{
  "n_layer": 15,
  "d_model": 384,
  "n_head": 3,
  "n_kv_head": 3,
  "head_dim": 128,
  "d_mlp": 1536,
  "vocab_size": 6007,
  "activation": "squared_relu",
  "norm": "layernorm",
  "norm_place": "pre",
  "norm_eps": 1e-06,
  "positions": "rope",
  "rope_base": 10000.0,
  "rope_fraction": 0.5,
  "qk_norm": false,
  "attn_scale": 0.0884,
  "bias": "none",
  "tie_embeddings": false,
  "parallel_block": false,
  "init": "normal",
  "init_std_qkv": 0.0315,
  "init_std_o": 0.00576,
  "init_std_up": 0.0315,
  "init_std_down": 0.00288,
  "init_out_by_depth": true,
  "optimizer": "muon",
  "lr": 0.00523,
  "lr_mult_down": 1.5,
  "beta1": 0.9,
  "lr_head": 0.00476,
  "warmup_steps": 200,
  "schedule": "wsd",
  "decay_fraction": 0.55,
  "decay_shape": "linear",
  "final_lr_fraction": 0.0,
  "batch_tokens": 131072,
  "seq_len": 1024,
  "doc_mask": false,
  "z_loss": 0.0001,
  "train_tokens": 786100000,
  "steps": 5998,
  "dataset": "wikipedia_en"
}
Each number is 500 + 40 x the weight over the matrix's rms, rounded and kept within 0 to 999. Layers, rows and columns count from 0. Numbers have three digits each.

# layer 12 attention key, 384x384, rms 0.0381, rows 362-376, columns 0-191
514438522482522543542568466589477483391488521530510515435550493567510474525442554512541602500542460527558454548526497515522488556374448468447580544467437433479503569561492470454476447501473551452529494390471489516376483472565496438556433468515517509439508544466548571485570612549517532504443403518526551567450500536505525492439443519569596477544380507526520478465522495500464578469488441483442501525509606446515536521449484518485565409525468490535535474430403507508397543471472474546577429562503586553583427527464411503539458520509526553564451443471560467514509504470420499474
530487552510568432514553460418584485560556463494526531528508504510519522498483527430433565510573530512443497528481525478480481433497428483583479486409455454454440473490519411505469428508496569506482522503512495465513543455421458468490514476532525474466501481480482518432479501481508521461463547518546469446489512496523514542481561547557515493471493534468511511449529410474533466464474434497447499502443447467517425501469481569542550487494519550523470502467438434442494445547473431513376512542545490422537453486488509454477491472483502462468550517504531486514532509500553489458
466522472516534488525538512470512525454534490455461543530487517490484484484508608437522523457470456360598473457588432531488535445515452514479528539479563559483507461598520489546550588515471440490576487554495512538491521534528441485502467453549501492424495519522490495415450531486446489432566451502558516440483495447542405446479580532467585524510492518453481474506536541514513518517485535452561509476581437557529464479478552526484412460445498409500490526528458510562489468436537539542471477478463602549533506532505567539505524517484486574487495492426530410529441462518447518488
563526573409504509492462457562533559482496489477458506541488484518459490548565525504518499504486601542497477494461554534495551509451485422419408557471498485426405612443446482482481568500513415515413422536477531514492504536508452487597526494438513471477570500567488472471492454555566522431535536542486447534562520472584482524467526485549513511577455463460527450505443539573432481466520525487543502550489473483531475514483513517450485492541554499509488511505495447485538518520437550484531537562607387479557514568496511484477480491430465440542491414428553502506523587505499502575
496466508517522514516467502595456497452445467560476461495514540486522502512477597498477424497545488540451479468474508548518550497476505581463447525484462443535513511582467434434483486545503468420567497509558500535507496508458444494492485479502494548440575460550612465564496424460435507482419549476491454470426539455555529490528497506491460472534491469498433516521523498494531474546463479435470444441450520492512393482475418563581457466592478492489476399520510394522508557496464494428539615476595488521555613479499547444508495507512532475484495503529429493378547418467514489559
553503515536478462541484476465529531492500607485557526479519446537580490521445516516559513470466563543547448549546449542473446568515470541432609502463537583505494461533484484479417518443478512545426536503474496602591495494487466523482568447556441561544543453431514518498515589495447570523488591438514464435513465499403538571475422564485443482566452483583557500402493567486399483532444514579480379500562546530497460453464510452451510534537496529499517467479467541555518496594441528483439547553507488494493534489570464426433495523497541560476513517520539479521542432472514453452
458493459524461517557529475533471485478505535566457467525490498514579444490525518565463501448463530443510547523479511481475513475475498533552540463484513489546392513511517569496478456513499517565488468583544492542486542470475498492533499557513499528453575488474496508511467565455596593500543476494453534508553454444498520477478499480476529430483515490533458530451453412453467549525521486589481505497471482517626445559544552519405472513518468455531513505495502540451517457535459471489539422483536526483521455443507546617459556543505422521486546490485469498484465454525481517471
530524436500523611534454518557521503508538420524621547414601504514509540484484605541468522504481506480493555500492461437415507508480486455479512534464457472466425531483524532452505465471451560555598486497520481523436466520439520550443479547481439502479519534527492441489469483509515516507571406527565557444518541547430465443518456482520532512503509464570509572526541543470556548475532513558540558574448496515453424519521495413459483587581452558499516504440458579511545494547505553461460588523494428482471452467500463557464536502542586531541585443403528516439491522437564540500
534516556593481557524449433495524501548411427541548497480469562532374477512522467480442484440509472497485545437408464500491568452499524476458514520578513445512537473485457552548502516545497478598465519519569554573473522488540459432592469459648492473497507526467509503460527463431471473536572507519508472436557487542405466529528485500542441561465514561558491547453490480481465530504530546484497415498589520572560549501469516461508435548506444423473420518446505543539533504450485436507482475474548385544469558533493409523603495556560461416488446544487497588535463541589545463499
478460497516416462563513493473465428471581447572532539470508462516529478527529503518528475477518456488542430530568541517430442496535466658451509436438488475490502471507467546491530480482462469553485495563515511487522509477571416507597534510482467581456552452464539577505507444486496521379558471451567511464495466503530489424531545494520483473529529497586478517508415468430512476456540485434490521521499514509533487410446539516487466459460540585504507510563522475500515500434461461426570471519544592466523487487487580521440507391581486506511614445562506453514455516509476503481
456487484538557501485483400490572471471473440495463490445443498536483516465498491495479491517514614492455497572511540502433406451501470542560536464476448542485541561534534495441534499505568454532525421452626533483486509497474507527535514442596512555505475541491547560511582508437409521476461449555444551475505540492518501415495506537557481524532487525478425457518483539464521498422472558521555526431518492428509484546447520580531535528499512460513495435526487497484459448475460495421497591619437489547473431512486533418465512507431520490540602522551418554501612583463543483506
560376493491602422493532468509498532510497444463486540381458403464537509468481510526513432477474430494581522454515505469522486471500449509438474543567481457520397481481571528538512498464496476544555539446558460488438547415555464505495472511470555526508469476525424488518546495532541455512442464467554552465498469546415555483542520428523479471378496498446503461474509432489440483400483468474508515564466462449563519487578589567483462575603481477534536450447516551449510482546520474492506427484483536589498540397507561491515567516483542533506481421500537473463530466494541496545
493495443413443450480513610461490500495514480517504516512540516458576502500557548464558523544546503486573507524518543493511514451548440490573558505392420523457549478414478520487517534464505429487520547516540433540465418533539566515497493566459450474529558483521549550423536473455453495515457524524431487537462494416493436556417447526520530465478453520547463497470494491479417548524460599399485515466593490540443528389505480492514515477462550547499467488514451527540472523435407496517572477504506519570509577524478511582467503466411546540483538517501476541511461506459502544451
494492504506374508551514493458489479493402444511468456544488461434531466517483620505464453457449468498482475429509518460518493528537447533513544492503451518589523498488538439533518532524487525543558500526580502496517551555600583596522554501549485532504507409488464483533419541519573512475480523499456492497502462545483476441543552506498476507465581507489526516496373446509504493488462479536479518472560525509520475462486501487539494422486539524487531526428489443522449496493478540465521532508392446501491447494510458368477420487581469495496480481494497520492584401472444513426
523517479476432492444471444496477490457509589452405494517458493505456457521465599503469517435483504542498468582469550512599506529467519551473489473585415520464473493506467548534549443505496521460462381385482466599535494504444510440505488441461489455431506414534435464485489519446485454497477558571543526532560500508499464530409531516474466530540501469530494438506575525520570468507522592468426596459459456544489531428574545456513525468479508440436444466508549458446531481496510509453565475529510463515473559494472463544488526472461555556530499479412471607538423530506486432463